{
  "num_hidden_layers": 16,
  "hidden_size": 448,
  "num_attention_heads": 7,
  "num_key_value_heads": 7,
  "head_dim": 64,
  "intermediate_size": 1792,
  "vocab_size": 16384,
  "hidden_act": "squared_relu",
  "norm": "rmsnorm",
  "norm_place": "pre",
  "norm_eps": 1e-06,
  "positions": "rope",
  "rope_theta": 10000.0,
  "rope_fraction": 1.0,
  "qk_norm": true,
  "attn_scale": 0.173,
  "bias": "none",
  "tie_word_embeddings": false,
  "parallel_block": false,
  "extras": ["capped logits"],
  "init": "trunc",
  "init_std_qkv": 0.0276,
  "init_std_o": 0.00488,
  "init_std_up": 0.0276,
  "init_std_down": 0.00488,
  "optimizer": "soap_variant",
  "learning_rate": 0.00453,
  "lr_mult_qkv": 0.7,
  "lr_mult_o": 0.731,
  "beta1": 0.95,
  "beta2": 0.99,
  "lr_head": 0.00765,
  "warmup_steps": 45,
  "schedule": "wsd",
  "decay_fraction": 0.941,
  "decay_shape": "linear",
  "final_lr_fraction": 0.02,
  "batch_tokens": 131072,
  "max_seq_len": 2048,
  "doc_mask": false,
  "train_tokens": 367000000,
  "max_steps": 2800,
  "dataset": "wikipedia_en"
}
Each number is 500 + 50 x the weight over its row's rms, rounded and kept within 0 to 999. Layers, rows and columns count from 0. Numbers have three digits each. The size before them is the row's rms in percent of the matrix's.

# layer 6 MLP up, 1792x448, rms 0.0808, rows 1546-1608, columns 336-447
099:588407482593534542530467548502539441508503510502481479452467599574567471472515647516491503499412464444472624467503599441403437440444494512532474495557505502505517516549431484453524634537483463458451510503509561574508622421499424494536612507528439451508631558465544470576502450544534571480418431550517473449572479481535514529502567427481
103:637466552391417460491559453500523592494458569487491486489495474512468425511451538524558603467475494413495528476521397461546471535491498549584496428543528403604568532499496535514474565466466603504513524609519481455562505437500491476482473486460484550505460526425483466501560454567537348443587524514540595503445514557512482538400461528549
083:449503486485526493591543435514460551544555436555448568575425581613446499552594584468562438433506516462516462469436532447556476429474410458515549563427488522493469532590494541459536529501452456465442425509575561471477441472611614470502517433471518528550610475546467644476477479479546435480474471567472575524577616506492552474508547469469
097:478496553499468483456470417395467411490508498485434487557501540562450448494502540571507448477525518505486490417492422494475485556571526451573516560552507405522430487548411517519515482514532474391449458519547451516450484470531484571450425448481457488388390474460533463531509421467541544515440532432486570620556426509474415488567480586530
103:503501493578424620522602500520457538496438565596455573450576465441486464420560476540493584478524440490582436513483485564492549505535546564399516526554548403475502444512503467476481566450495478543528367547510439554543467489528523505580541503557500474606461454555655494553542524528465548541561514536535462547554496419416485479515493485457
101:505517382551529472520546569511473575598580387498497480538485492533505466475520573460566457504547446516427526522503429451421467359467566579427511498553442464493476591537577462466479437461502464568528437419485525541463433445451467455494647470464483524491440543557501519515467541478523569513500458423483483504530394491417494476492526488615
078:475518495523476552558527393385500490569519501503441592431486536450527520470454452463433463465481514476526502512514393481483523603542574464480447441529534519547557603511484507586582513432529507478439560554470524459562523555522480365490544447465469512456502476421575422543523567531546584450594480485447501524474489507466507505490466476493
092:469537516445537502436437480500485515585537540492549541546502426491429401542505605494490516477485530495410446443486483431513482493532483507602421604478496437518492451446537535409451515495485485500508469468556531436539466462527487498478509449422509543485429503489435550547405546603442546551604568511591553471439427521432482443488505561519
099:481543498670422494386459517546555494546516500516499505413506540533503488465403512479582452462456515514522543458483543495456474475583554538500420432502478422408505554506495616546542542513491500487405534656639470497350522562522528477516562461486468488501461469592407525526461500562544442428657565433460492525469553460539541541485568537471
091:474487403557492539435547485517541379551366491435524410495535506437455507459443477423482569532417493418559483520501473419488446465473608543470509514614522518570492516534521494445530550449482556501560418494402547496489532502430517544485675520513466528531389500547528426401550512530547511449479506488524475522426524494447438505574485551519
111:420544405413439370454500489512434455469518513493515528495535546532460532476432466545527408502460521531406456529566413534532414581499588452472552515426465442517549554562584514488478542517572394550394452492450460504513454402538578499481553532570466459483458569489439535494467454371476595383443590530431511438505543526484451466536518486546
109:649454535530459449519442444470529512476459556555405505569509492558638547524495633554471432477405565567489592570518458566481437378434566497502443476415517468522481441502544482549519439451430497486517484494428527509564540506459483464583502605483494426465532542491425488424506451561501507413502488443538446535496572451545527590431450399453
099:578536480586429464487539429554419424500606469527488512570610432496482452500397484430403562489493500477551557461486561410494462412418477471469504535543450559503425542521504524487435538531516524485439396475468494390569542507626520570516577489547512477465509506522439494468473576505516550496483514477527514482535482489492519468496475471480
095:548569450437434556535533583460494541442508513527580521483532582524542565524524512534525452531497503443488436476316470466490505481516387548589517533527492495618389475621549492503407482453486603396629498603392592505521530527434473557502577557384504450505506467512523488517541487564509521553414425607519488526555527552537434486389499452403
112:475515426524544578515463518511424562446461492465479552525545628546519514498532493544481537477551544455462575571517488468465481583485494430482578516424499541483522516571551528444531523464443444512507457491512525520558367485497478476519450517493547516489506563556548530589488577506530481527553545427539491488471483520547535504497481510499
097:525540535553540509417546503518510598510439464455540495567453573461459581508442491532477471443597471495452507467468403511643612507507511522496501484420377500493472403397502457571352592438529522522436589503526424490490463450553471515470464529469505499481506474390575621478531395453492452515494422517461534504504545516489458446495479603511
103:572493430429569533496486424562452445506471527481510478447546473475562417457489536535537549465625455471477488549474522445548387542428538467470519507562570496561467536470429551453569518467426540506444456509413517531561511539526441493585465501431517514515547575509485529522474462510511480489506568426536494576512527587472471529411491434541
108:427584437567467484474486453506553490506509475441422522429460456507468502475469512465494472480583489528464417462428514521499598491450487477521542518495629464413546501500550492504465514497467477484572540394484593476488507530509469566494613569543462453428453603454526547438575509560639526583391520439564539512489436508487473438460430547444
106:490466487414453499543479454396511490570414421395449474463527518535486393518504403584445498492523572494538570465452519505527572511470517611566404449446392500499481536531541550465506455537528548500505587581480551508569484487430502450478444506519467526552472561538490516581424564408462478486567592483509504421467544520608464550513447588522
103:505546509491448450425425508550465578488459430456402466435463381544530458487510595522477495558496423454566539530460584466536504570579486469471471534505525487505549460524480602466513398399457464601597527473495463473444477599508522454551441446522491441521455563507514613416450499476516532441495496559443519441530459599421444470460550502518
090:379425510501467479569560552439510513456447476565473446453518534494637505499461505459478463500536542558512445499492560531534497553432541577526451532587401494436515446446494473461525467518540447487490548469580524423542600514487481577449561528491529530545505390485416470527572402471492521518472543522539494537530519506459515516539598471468
111:499476449459526486474538503440561564521445524490556477476568444550533477532514527469599400497423494526484526581524578493568554477530481524283543429543428556574545453397633559503493514461515478427449513450495584470471523468431534530439466542429478500474520470499501508388535506542516448541490478444541472479475569479472519502442479514430
087:435496487435439515500537473493540612411434466534432544553476518463472455523535499465583473527490526463430526422549548462411533493471511579448479524480488468444441526513457441498458463468487499480429445499473527485557467478469476503542557498529537595494480489495444534472372483477411492507538557473347545521505498514510550617377414497511
091:469432403467525433515498494463470397542447486422584561540497575444522517534468486501616494508543482512448623404571474475561524459494559419463597524512584491413424519495476461456460421478474497517579451531549426520532474418622534503575574475463438459495507534471462468461454516430541545446490559520490607497549455517489630541509449487486
098:510514410365459429441569487523521516524473572457459365535474534455529476560554426375516470568337507528445363438463512584388577609541452419577506504560504437452437445444580488469532494521505497492583412519509526548475490457537439498454520505517474586555515543555521420569500429541422502568484513471569527480517487434466442541444435530480
091:574458470595460456536471475502467405443456483439438432556462538444531427526509499490476382486514546575441465486533490487514491551543402542571446474501443449467504484429556570529479404382476472449504507490507434614469453529540479495461513510583445565533491558550474439469525409409562550427575640481553515471499557568516468590518475497446
112:554597501508531459426487522533480555582462470428556466480515546474534535538531545420576431413509441369499455588543448433513545490445512447525481530510578528439476476507512449537590531523381441443417555474580407550613498454495454550493583450461520557540559487469534495549570472591497508513458463527485484434561547507401445460418468536473
099:563544526477448440426441486507626421443528496576523540567518486494515441416534466444486510486536539539478620501479454401581460542473483459514475519510584578448544467485576549524503457497488465445525498502538486386419477450475525447547491525594562554504447494428508502513455514515526411496473506462519456406505528539501484474489385540453
094:503508380574459580522488506533458565398547523440502419530452492526474371496441428504370529528474510481480456487470511509511531456459470459352492533510481501465452485518564431531593429511650473523448402529466489556564538452473535432461507493494465583512438462441547467591590442457567483556515523463506474526468509516485476572462528499525
101:449571508560472560495546396492545574469539448488425537439542572449493367431537441510517457506532483565442536545542513522522498534521421533522501393544471483390577620525530525480537494483426436579529452547486506534531495431555516455508424567526477504522473562551581478522623499538524546604511442505427501495514501517572397439435519443433
087:591478441501551524505575459524507560585529508521540537486504514534578469530483524517548454413464479434490593566533502465454505544561524573455429427535504489511493533534489520505444510439551485468487505463487451352435461445549532571563478497442471518454457446395480462481447519403549518522471539496508497480486546370471509492505520512441
109:516588512445511522467562426473491468482494448471568473480475489532491463486477635610594456538521441511546508483535411531508554454544416572485507529534527497553471458525513523505468552447524616571566572494567426467515477468454482600429462615629495454517497547542516429575433478477547508507523553474471546484420488495445550459467453453511
104:477451501621392450483459455469466447538475414457533534526514548477459468475540557541536556469442470493602518466522480496479423469536477393484515393564441620534514579497505450569570520525545475461503426470559453455491519532553493531499592516443485439564546536572459605478530474516561541471526491657439478486466525468458438498506499394513
109:468390485419470565444489504445542523439579445467507568447525528597432503418507500494450522479524566471524465489541521382484489575527516558489512492596523432494474605481455565435591560600581468461491556540466442397557534499602528546489471470489425554505461469516527456552483483536584476558537441510413438529567522511484451525407492446498
099:472505457502557519501532499493488512458515495473523445471527528504539455539501545488520584465489483479496490646497500479508502592401537494474631492494524493454467571549566447504499477529427456563428530468547468548430550501419513509413502453563506605490518517483597404465425445512442461531553513465467606414547573467433452551511529456498
098:571501492498532495558515484506490440444494501504528516567475512570557450567556498521553518452534547567486501509492455514489487491594456529551385492539506430495470424476564526472536606491498576567517548441474430527540528419505488517505464559536420546481506482624534575523458521485425559434531358484494526578479502503527540427462521541577
092:445470574455480518457514405476421459538530474505425412425501462443535470525428498494467486516629547465462525508527425517497498553585552417491456635619462635428595465550585531533477449569527451499464579490547453473344567504558432544487548554468512462445441487398426387466408479482562470501503460474488544511518396490398526373439545467517
124:582418410514457408407499403502575446507516460622524468541481601462553478510563535502465427556436505530490527517503419567419445516444466503519420478566550470505598495531514465504500461516467540560484558574395536457582542480496538597522554503465621539459429484405472568537487454444457564563656510561524492459423574519481549600497473512555
109:452495470499536431493445506467512434421413511515486503539516536431437474553480573568463564462412542516443455516535493593501517489441479396426587518484513458564482563561519482475506594529458437503502561511589503476572568434499464509498528482432450466499476457512541467532456534537422440477468524475567467497554517492464528480579401539589
102:505480460466527550456425447444498463438494484448539542461442501459551610454506503489511446407524515591530423480489525395521524512464482499570497545542588527547418394558509571583448551527426552476502623532533440453573454458480537484491504508495522485413523582521424524504409488524480500532472533463628412437536557363547547545467511499463
091:443538537485462440523556444493450448489520514490530433637503552439507562407488449466553519498424548571492459430515473466551484545546496438452483488447454556529519518499536545491509447537555456472592410404469494491539430573454523407507552545524470474593437511528504555562384429433432529515474513480519494526488465541504471562525556467473
087:512519540480482462598452523530537575428592480530463467555553502481552502513534404571501482546522499478475469536468483552515464584564500535476467457584476604431508546567496490473456485529513523440461614582570417487540509524566461462528514553487490468541513468562530438543448548509512448545437579572427498450526493554565588540473531499494
099:498569488566367521457541495448462548547457435520563594516460483509525519448478524491547543603420492449583503506472524541511484511569475525431447501524574512495469585490543513497532444392442604454654488528537435447519468471523430551516472436455454448582419495528533604536448494559436496617537540460488517561506439483479462518492455530431
087:480412487421465475504555467497503421524568488462549449460519540490504518514449486661537489476476511526475594526521464460496422489618546549483526509531491450438564390555483462466468506505522490487546514427450493493500506481516552448498588557521565566545501542464477460506384503512573523476482423461481486474546498531536503488432440483455
095:443588462575512525490554513536444499436454526554535521461453580515514396508464618434486542502544531362527454506432506414495543469548515537568575452538588502511498531508542545484499529501533520521501492492496537464517515522489472441530487562561625565471446526420501524452556525529573568463609498569631573522522520418544478596442528492466
106:341543504427420401445449448397532551487477554507500463568532458576474570409416437520559519602562501584586540417527490545492486513471480510517537474464487529497534505476518620493506474455505519518607543486516414462526447561499413534493439506564529617441504502540499532451421406494527540481517522521509447543482568455589482494409494472522
090:565512523414474554501509521464602485570466469510474539530512515526536563612530451511525452464489485533532467546569511519471497479577518473481453459520506514456465490610639525502516402476399522463428605540512506504549573529519458474466445542504476538553588518474486467593466475490497472512565510479436513478422407464410512467414407499526
111:476485522560466528465486399566486424557521408467502528438507465548527403452499452599515389453480483482465499576561558500468506441599630492550428513462493471518444444479407423473461576520398504501448474593505471561445455470560505528541529516469362512489543526485430469535424534493569529486462553541631544487493516529492467444535473456503
100:504451561511427516556519495538439462531462518503479526555495484537520490493411517526510428588546486532461432503480508637517551506448463578562580450594532472429418445510487511529500553489369538504446522448492479550535441506461487424482558517465514399447501486492498509608462419551570421471418542478519551527518503511477520446424453529408
096:503459475448555531532413545462511448438499594444553540491513563493563448466568445579529553493559498531414566467497408608503504519448463474558574502567536416593547445464492537429449511518524602498423540455571494463560499486475508491475565483426486460544472539486500481493358490440557524526628478486567541486511498424441494490505526552462
094:499494494496514514520485561583485498451546495545491420468451409459516579559482568445528514469500486507574462550490531434550493449542409470433427497501518551530520407496477502534415547460461481550537437534452512472493478502479407538479523513576514490564562479472536611549519474566535509474613511505474507490531512585394588508555508615582
096:510507413572460533480485566516591414467460435490479476412464516525518513476518516500403553448423366512498496430409464410477527496427431516444414466497490472444581498549399553602489518533507412460462550466488539513512546496534465488488592456457424501557485562559515500446393575394528540451546483478493562539437475514504589508455536484392
101:512423432519494544526502441488468452422456576497424476507481495467555586550590480530556463476433434524503467491467481527515523598568529485448571532462507474391459337466561529377596453583485569488493563437565505397514491385551499495500520542568513497529474522479551482480457493510428518430499523445479544459488514481524471427382503449514
098:531498463506491417423521532536461451525515515470560428416490494432470550457584527459500554464409520474534449497521441496432446457488479522533577531420418504468481558449479431474511555522472417459501526464495477437444438456611485543489576488442445494559497449562484507527552504471460543552443527427482499465493521521445570436458533660468
090:502535494546502609520489529540522540448466569507466485584541467507533445543469570515426509482495521482576423530523554482504569463434427565518484434479540471516511556534567505514552521485526569439525460473534425499567482506562501597468475569435592560447470462500503440513486441503483478539529520618412539481374494565461486464392516476581
082:406490537499560527558491525467441498486597587451576604473473455549618565532432493569465484475456607489521418426526536519492465522534520557392459386461396502537562527571479437494607540564476475513509480515571516486557382532608546479427499491523515434471553565402531499481466514521509488461495487511460515454451508517546406469534417474498
110:547501447537404512456464478382508487523568483475443536533527498389507528472589590552477471550389539503492557375444521522583509449534567533475421487508452509476404434496498506483500494476386536480527416433478495587447520476607523382525544548477510407572491440493477513434527505556540485543523542427521519409523479518497560541482468413373
097:561494512496492494502405566508522464605511543516491507522412580513509560517525398511485508457474492553515518494509505490452385501480566487532471565505504497474530381409491488536462498473410478578510496564483487506477557402554466524522498435469473560543490490488438436568524521466474554436436605591556491466490483429549520433508461418372
106:519538487478512461524478545529535452389440477545407478550510419521579447548608520476517436439573497431603520444487422554529540516523475558506475526489481480525426454512466507431382543559532439550440425446462527411600508482497453514508437527545470504520514485545499426396554382476572489542463498430432472462491569466548531496495439492453
088:497493481610522501496578535506595421427548392550428573500447460487517512489488496448573495567517539499511514577482554578475361521441512522445449550573527532563516508412573508479565538421518541517553483588530445505471524457546426453493563417479553473470472480509478508529622438586536469444555423448444445519482569551466550492482519580533
114:419444553528631545498636474567558488487485481439445539483526434508451412498486453465585543559520457534500461458491496482494545590511519486411434456524492514500538485499499488475523564564439475543502542505428456526516436522478492546494501546565397599470495457466468504508565438531549497596425483453435407504455600548503616466482520453511
106:480442430494449571513468527461493567515393504476401528519485466486458457537442468540592569596491438463489484502461461465460469530573479477504617521466525478546506510482389480640482500507554500511530507420501509533516470451560454528523506484500541474578518460524610445407547453513510589482398468575514533541524473546400453509536484505463
103:555434491504462496493523479586498434588577553527396354509461455518502483502574457525500472503491404473485474393534532465520581517542457500480438418458425488469508612525426444546451580462435482454470481473507546470561452412469500475558577579503523499457482484425531545556459531446540495525453599452548520566445439556529492509473515541543
# layer 6 MLP down (transposed), 1792x448, rms 0.0769, rows 1546-1607, columns 336-447
099:489420442500531479569549528465520530456456493499447499519509448504456561496507499469620494511478563520519487490458470535517447501514537504439361477523613463459599506417465555476552524566578535524377492581470500415487545503483476480520500546487503526537462495579455470541487503424486520547504626473493476515506463464586570436531492489554
099:519575544475514450517498495430508537507524436445490474386578541461540489460547491469533541460511500531404455513491519559507486504531519566447451472397593555531480486492542533474467430519611526498575549538474543577471469559439666464399440512512485507466492537516566489512519452485631483529436477435471482499586547552532538460537496522455
104:491526534492540515498416396548511475509498401423472509551477625607419528443466449527487432577469534479495487478552509615507516502488538494461496504389477520451531481532461503449461468512469492420524478491487490521419433403455580551404540507490521417501553481456427567435533498508572497479583430536519577571570516530510560537503589485505
098:537535521558547511503485448441483437573571578490474554505517522518553486467494467480467430512440516412517537428552488494456360599577535504500467466506477451430498403492520468459494388523482603448457431509517608520537551424495413544515479505521505502595570582523453540507482481509500474522534507515461461435514464433499502600450569413432
101:562511538447510555485489511435490401540493484511490534460580459494531654506502561466512476478515486547504543469526429480432580471512546499515573527482517475427432503520454481563513490596540534557580545454440476446400465598488674489477483429621517534403460526570527511503479499550514379525492492502419409492491490499577421460458531464553
098:564486517513430433483510521457416508498551476477507441491527572562499505508518568419473511512527410599455503434547539466536492466552525483513481492523483581530496436549489541527397489540473516437560533536509497528447495431472430529568483529487558599367505586556569538484584455488500502445520536530494430512517475633452432502492423465492
099:533500472536459555478538448506562549511495477520492499512543431447578433543529427461421535542478562542436451451539496526541566523530540577490531432481516522502585496506513443511484465413462493514477514502541443506490399568452510499477506472546599496526478472430502534461512598450542512576441523478555506623550542445384483521470455553514
092:540495560430485480499476477616535496471579533489469567534511475494472557502491514485451449531528431535506478468427491611504561507549507532501510477524559553511508459405454397579401418457499355511518422464440490527451511444553458473487468459573497545499469494484512407484519565438470475484481492510492458416510410402479522477496551547474
098:502593512514452507433486418447512568486425524574517564489435482529479518470556540472486484446489458501429499577472545507496565528474489501521576525427596425579469475463525559477548550542444508366437458511497495491457509438498433535524491495470435605341520445430488440438599597532476478413415465483503448526399397545532493504535517549534
094:513499397546470513485557488543501498541373456507459523511407452550372488433431568564483489533500569507527552409506448616535536596469507558489441542466507510459551455462507621491377468539454541554565572460571518493471423615468455489530446566508498508509490469513451465523571472435446469457449421643516593444435489434533453533503443455549
100:436502504475460500542539542449519513526552502526498442525556493473454485511517489513486528593477589495551572539559403499541577452444435489532381572542458472488512516430402523552482457511515523538576452496466507528593433493559531542555500349523513480532467559437556490529424519459425510521515596471432511458461455420496471480451463427459
099:470586565553443451451434464512515564496468551498531558498464532483400483463455440519514584473503441419430504482553479438506481485503529477532507438512530432512559403426519517485499485526419464557500409453469489439449542549502685468537533494460487545440417437495526473489436519555434528448482505520385478496474541534499456486539499501585
103:451471511481387609460533605484559542490496502557552418466490477409449413369546614631503538436437507404508497526435446463562466441570495453471523393333491553606484422516470452569450543492471446480571501542522474441504397447494424549527420513490456597525542532523499556507576471504552482464509546496523450552530522544470517496476462588544
097:486545412511451535582511526508564471509433544493515600574476535474496547513465533498507486514544473489537523397477431588546605486598454503489542485514517495455381539543575485499448529428531456485528524469406518503489523515475595563415645490496514572509480484517555484518539533463428511442534459457454492552432455587546460537506456514581
107:550568423487569505522475463534547423463388441556614566505556584490539481487439407442490475485493550466592497516442526465456582529431521434522557425521488473604439556522381469502544521523454506522489582516545471564529588505459488524493562462459505477460472522500458525481454618448458519433530496533501558463428473499534487570511532582450
099:474540439489421494480519560507525423529460499462472457507480467474541457551598528524480488460546544512509551589485605477455492507483448455552506534420484567458534464591511402426492531531444412461476512502528504557476496419428365467567476435433514506467515500515594520509400486422511483456471534396567447527550504503566469479501496512511
106:506497570539463501490503652478539538410537542560455438408496491522454464495428489503376460431553569553487491483462456551532560456501507537517447517517473433448528506566481441502541458512493456513487457441473563508550562533502541458521458556535573447475502449534557576457487430454486593611414457454538457446583548546507528463453480582490
103:439554496584461543430494562548482450450490502518438515575581528450518599542537566530521504504566432480488449515507455464501417487509413465490633476510478546524495566433417579466414511396511480528437522450479478534539503467418448500439600441489514397432544523504528459519600531587466503567462385458477477552522467511417503363523558483455
106:504547483413446504488451538559462476583638507496440385503540499460482583479423576535585585567507467554549551518619517576521540478509452516495482550525501394501482527443481531494382492439573520477513489530497488484496546522480492447462589350568519463575505539544561523540540519449501419555482507456542544565465358567562512532561451428415
096:447449390484554581453507505503469482469518491630452472526476556457540514520480410463518444498562562534503515511432438565509506489488503548450489461424432474522573541407430447577429518567486453583512507541516522503559473516499568473511429448487650522536463492554437383530522531480424481470437549534484492478504564444488455479476572484578
108:533447538568524523547454524566561523526416508487510607549484533539450463526475527511461534543550500467587596513562553546537554439522486521487606503506510465479509455461503518572470460458468512614527487517463560507475487482431629538478520492533428533517586463581508572436547643488508358553470482502433518559514440497409486450456619473486
110:493499512529511513562465532464537488477490532517478500463432458561535458523450563499428475476511445569467455515437517486456543573555537496552590442556543543568539484513565470490559388413480483531514492468552486589502458445512535555403447485524407554434570407608501541462485518445525587441560526493536509450577453544525438451553526509617
085:422528551518519441436448531478486498496464559464594473513517448499457560515477482463418586570393534475470553415436466524438422439581607580546626506474484472563440479428552484479437398604470527474451544596510539487429491456481482428432475473470438579550535486418470478479543489477573548556454462497510499537553536563517545508554532432470
102:470453515506528495472459361483525494529458519513498467475523543484531474462571536498564455415529506581540531425481536456455502494487469482592427499456558500515399444550487418420519513524461515499443510562430520568499519509460537501489497543564459522509508445531346572510527511416484501482495506446507535547457532503406479611556477489455
101:427693527418530407588545540517470472496385378505451568511544445574526482536416486525435515467463460567546527514515474459543524625446544519460581477559580347447499488527480436499522450499454356589476511551414550459484582455553558521553492454599502519464477563441535497513431489530477412518443531520434499459500544461479498517608604514590
087:503525504493520509498510445466506452454477558540541465486551544520464574471524513439577509454493408462537438540478514500485565486603409434559511601544512532529436486485490364595526539513547537535506409548552579503545556562442515501487583488543484439441643459465535471527568391495435496586589524456455510498533455555525495609512555437510
110:477501462468535465559449608484432558456617518614518477541441532473497470515428539457627446479563416547419496525531535465542548446616503419606519465502551511521484467533602504541476443497437455521541501455409477492544483489482434533488495513564553489567489424439540513559570418490523414500499487466472537487461584460470485545437563566472
094:533635489494558475493547455466535508539565484441475514441511500486378499495548524441471508537549478562474538508548409434551555529456473438509515552530481443384480544502525421563452532472408472515580489514470575537496580437416588465446393495448465518428513454529468533508594570511628528498541523546409511554565526527474461470478552499496
094:502485522471549474464543504569546542557395425597460546503487512497446490418480540483459532458486502515565512598472517499519475496520468569510478465584517453516569413579547530548439543498535502593499436435499476536485484489440446550475590530403531434429541592443482602447446585485446482489522510496482567446517585595501485492538565486584
100:495438541494479446508500588505510401451487514504469619576423582540507526413540432500449567421520511541501534592430504676477446443558489433577468538469585477526503510519555411491563483571475482459488566479496480494555480507554469484438591438464577436470593459436542465470489608450476420460492575518511396475542523517530566508508489491510
096:521540517524503456454468602502469564480462509466491554418454534526527539407433462474468518566479514479392448501441516503557492476480442478495379497479499504493560551521458501478442659474518564474388502516572505544464573577482484482448454420579583528537542437505581527525526530443485495482463442510526510505483503537457427501460463504483
107:496543428512558498530424470486511443523409512542582561475503438518555543467498503564454489421358586392407439542426505554572541513587573517519472482567586489511454491496568469553476440587498534468405571597443482473513486487426498485433501598424497556515470452502526463474543513509480553539474486590539624423540471472510376441414564505496
103:549505384535476493540547499485517516435504558448426466520535559494535533416457446453504542488479513415469493545438517445447521445475489452430425609469442487519487487500483502500380486557437577554476418460501467562382554485428462476452472546508460530535488541372469532513537533526445558515459477410414515453547540486496483524489514558422
101:470545490417498498530453404459524513534512506579541579513495532483474464533554540520576521430435549443505477543460539554418467520527500438528560520531471428539490513523514562560474422502532454519546559586610454482559498578552449570553483630513529434436545430531482485475535526554515473461534449510488580377562481499497501537493545562563
104:441533535503525416489374548444410489546521519545454556523454491490479448453420550575467447428416496541449452528558582483523549489532519450535530571431495464454351502466559539469493584556441472462451574492537468505582381552582505543473538571536555498434433486452480534453488472492485546487441559519560495504553460480418463497507406458571
098:511526563509466539458450492534596655550470479465478507478518531553485467495456530449476582494508601542562403561472482433561368487488450560500502529451494456501578501493550489544545525527453507606392488549656555566529487500436525587477537592435411440515470451436479496420431483441494627491501566432543459551562467551510507519579546446520
096:500525480449535607455511426402438576483595520507437486507481392442521469522472511447526462478478472465479475565470479482518509501485412418543538500403511492595454498547562530447368523533663481413535562540571541518471444478559537509369515477466592419505525537526549567531490527491543511483483509473472516589394503548482606469519492571450
078:538494491559431488486565539494450590503487482443430486461498423562486423559516443494538509448515522474475501523511529497564450537533461544483568484451492552515408520465491514516477449459488423420495445520589481468434428516455550550492495475478438459487492485526501512499445556505472484456445517468575544561428583487449526508570499507520
107:455545412446512461450484497513526501510512444588453389482522526492485411468577575426511589513447541600439510530493533534546467582411522478368621586522562459526460593540481532486442413526503433602472500375442534493489511417442510482414490602563513528468535442405473502498499510495561536522546512482503447467555488443482575499480523429594
108:418442501410526607442488466463515515459516496456507531489524470541465535451574548572500447512540490454399510498547443579449542606502430487509470513610519529435607498460445487508451429486496567648501469532482582454480489513502482410488498389521433450570556513487448600514570471396462518503472476397497506543486406434519516487465469536542
093:495456418468511551376428491557460463502513576513540487542430478484420493435502496436454480592523474471500502507445501583585475547497514457462448480510469450520385442499507514460513500457495473487497488489496524477504523536427533482495466355478463640467496513450550445513598412601439432519592491534497415455466507529539468504478594483523
090:491525587441530477542546483498483497565552442504550442477480554472532425522532486544491474523515535483580545458488500477498613505478596487543476458520421526548482484457494510551650524453465515469499501589425508540452479497435467488468512526473450469499445447493469485412576503542533533481454422508486554491437443550499552549461477473523
096:530487530457447446561568513479453460506503544588478493397485508486531471438469536513515492385522405572461440492459496439447498498560534455507463503486383444539500458589483458497501522588571481592513478598463531574510506468502410570534527518551490528530550564477400426501412557426521472532522506504527496618415565488468529543545500502462
090:580466426472498545510484577499445513548605483472352578506483481404437531413530431454544569549474527485529507462473554398489502429452508464510512575586561488488561579471500538550483474478591536533552510501494543528475428538438540513483497474494498456397566486467428433494432563435502492484469543456521486547535522515517481594550633512471
103:553408518422591520531459524517495488546514498562513587529468423421483423470500459495498480575563463491463646457547497467505500567519512509517445506507513539471525505530463577488435504530449518517520518505448522472458428544542584487447516552526567532484447519518464470520470526534510477438440577569542432550473524409571385514507545508582
099:479491461480483503495523565562490505519504466531423525529497542489483522546525641488435472557488462553448517544526518469432558494584519525508444486477521431459448513459611489568438476466543476539472444529495537459407496572637548483496476457444482458575518507534438538524572525585576527549419504476506640537466454505508590545591492551450
100:493515499544486523454411589483467525552464450472534461468565498519459494535551517477516468490543538438489530559533470588525467474536489488557466445459417496516550517525484416549640541518577487556531508628520487569492561515451421519468365488581539490432478523504483508561479493441490575471467498490473431512426505572584556502499560435594
103:517469481459479422622550526505573539458441529491585542553474529531555510512494545517454526494507456516468625500457506668515507549500496421471523559610502478531605478392536521498518496467525532549575470592421428555513450423574489471433529566476572545445509459475494524446524507563369515546499458433506567495511478558490577511548545565493
096:457516488459468429533468463504491457511488558548471484446526476494461552499527519548433505496530430419502584460452532494536490511380510428449493500465442549456522612455552557581435429453550454583509521549531608446403501479486405502504481436545498456589406436549480491513486601469579548541474509436504534408465544572558515548499503528439
101:499467483482487485499474407575523483417513554484541505470483445478517533440428502460501562514544542498412529564569523502491585446454470504506446492536420511460528515374477440466525479542449400490482488517409417475548461450530499542473489518602416458546429487523476575525473465425513497517440361414524451591558556549543516475605543447569
099:480545607421533496523490510504541372517491493531529558499494547433477552427527477438472485587427488538442533387457506562514480550448471539456511530513497497522495448560374463471500483505468407609518485529508571589506516601508500550525524519474474503474434502494496550575412513527511389512461555493452455429582513420469458442415573494416
099:429626591498542443479536441531555520462524572539471437533534488460476486424512499433575530450522536493517533410500621501446424504535509498541561427482566587467507577410599452529446544484532565507500522527440477544497488618546481475579480536556511487565484409368508393505483497481516446510505443534465468462470493459473552381541575479532
098:507459505449497525475543479499421535540599464528481528452490471449535506498494429503449500536550473498504448494521521433466420555427496507580426555446525380497566564542488385627535480483508531500514551551552550463421438486473453453496422540555561456561696517602420530548451536442567469572433474579583492484480576522490500503453588547537
095:423574517501503490388540626483471512458516497437514516550497455508478477505557513477559465404539515527451456530413425492492556553508606479464492505435393521517485610523531587577456496599468539414528530534570452467548457514484573426487459486500393521464542596465530485504514521508539586544515460441542519473536599504446495572548570528454
096:486485517510406568491575593450503481471448514473546559445573477388507497606447449534527429572523522496559461506487456668546479470446501517497506507485546581513498423504491493550451475459499509552499615523499574466519537480469489480516511501481461497505479538468561530545443443536543470516463550491550519579501452499526399476558481528492
086:519591492580403535453527453553512518484489494390569461512575482494469486545424511507462516534531411523470491546577535512516603483579493539477488482513486560435436507429525613423467506479558483545435535369516520514383521452464516568487505549495439496527539470544516473479484547469475482453535543534540530501520528449452459555570442448488
101:532485493533450557581415480448429475558473435483516516474616492489648511542552523543540532600572404456474415470447559539449475529471501466401487531469526454484378485498469511499465453525661498552507552495435364539515400541428508498545519477484518479474553547502548505485507551560489490529549529563535458559543517463510443482478537415544
098:503499464456601548512488505515400385458460484562442512589539532515533534505456488480597510541526479499491524518446506512429478490462513516474570528416506518580453556465439595524387571498452500500525501541445484432513477534437424533467430490524532494628433491390441559542531582476440553446508443531488522409420406540531495535501516462517
100:504517592534484534499467477505476426499554483567405518437478474557558581453453614534544545567495545576446399571588467564535510470606556508535525580565506436422471484519540462563566511585518463487559482425488515470502470507502454478484453477529557439539466436459503419433634596575528432551547487505421499492456615472410496465511470503437
097:517462481427515541482590448518509540424507568534494530529390542440431427441510500448478521494525463494471519469525590491448519528495521524515526488550558510498481499503472543545504423513488456526456442593535407526564466497584490440452568481589440540473439478392540379613619565438496544495484417464477481448418549466475531484489509497439
107:392563498441497439515393442524441630381469524460586529501369478478487493480467561468574448530592512467503617492580477501497550432505532469449521518545566497456491431462578511565502533446443511532494410440400454535491557571393567497509490548454506505541486536550440505527534559475455475494583436585534509454528413464507536544554474564449
103:471507526441482554538465496429489458511623514428522519527441469467546481431457531510511491408488482384510465572637480570502494499576431524501560540504542485551488551556512566486444523525534580406392527521475391508449548487506459568448536493411528500546565608556408527506502578527509366595438517465488436423553525491538477492646432473494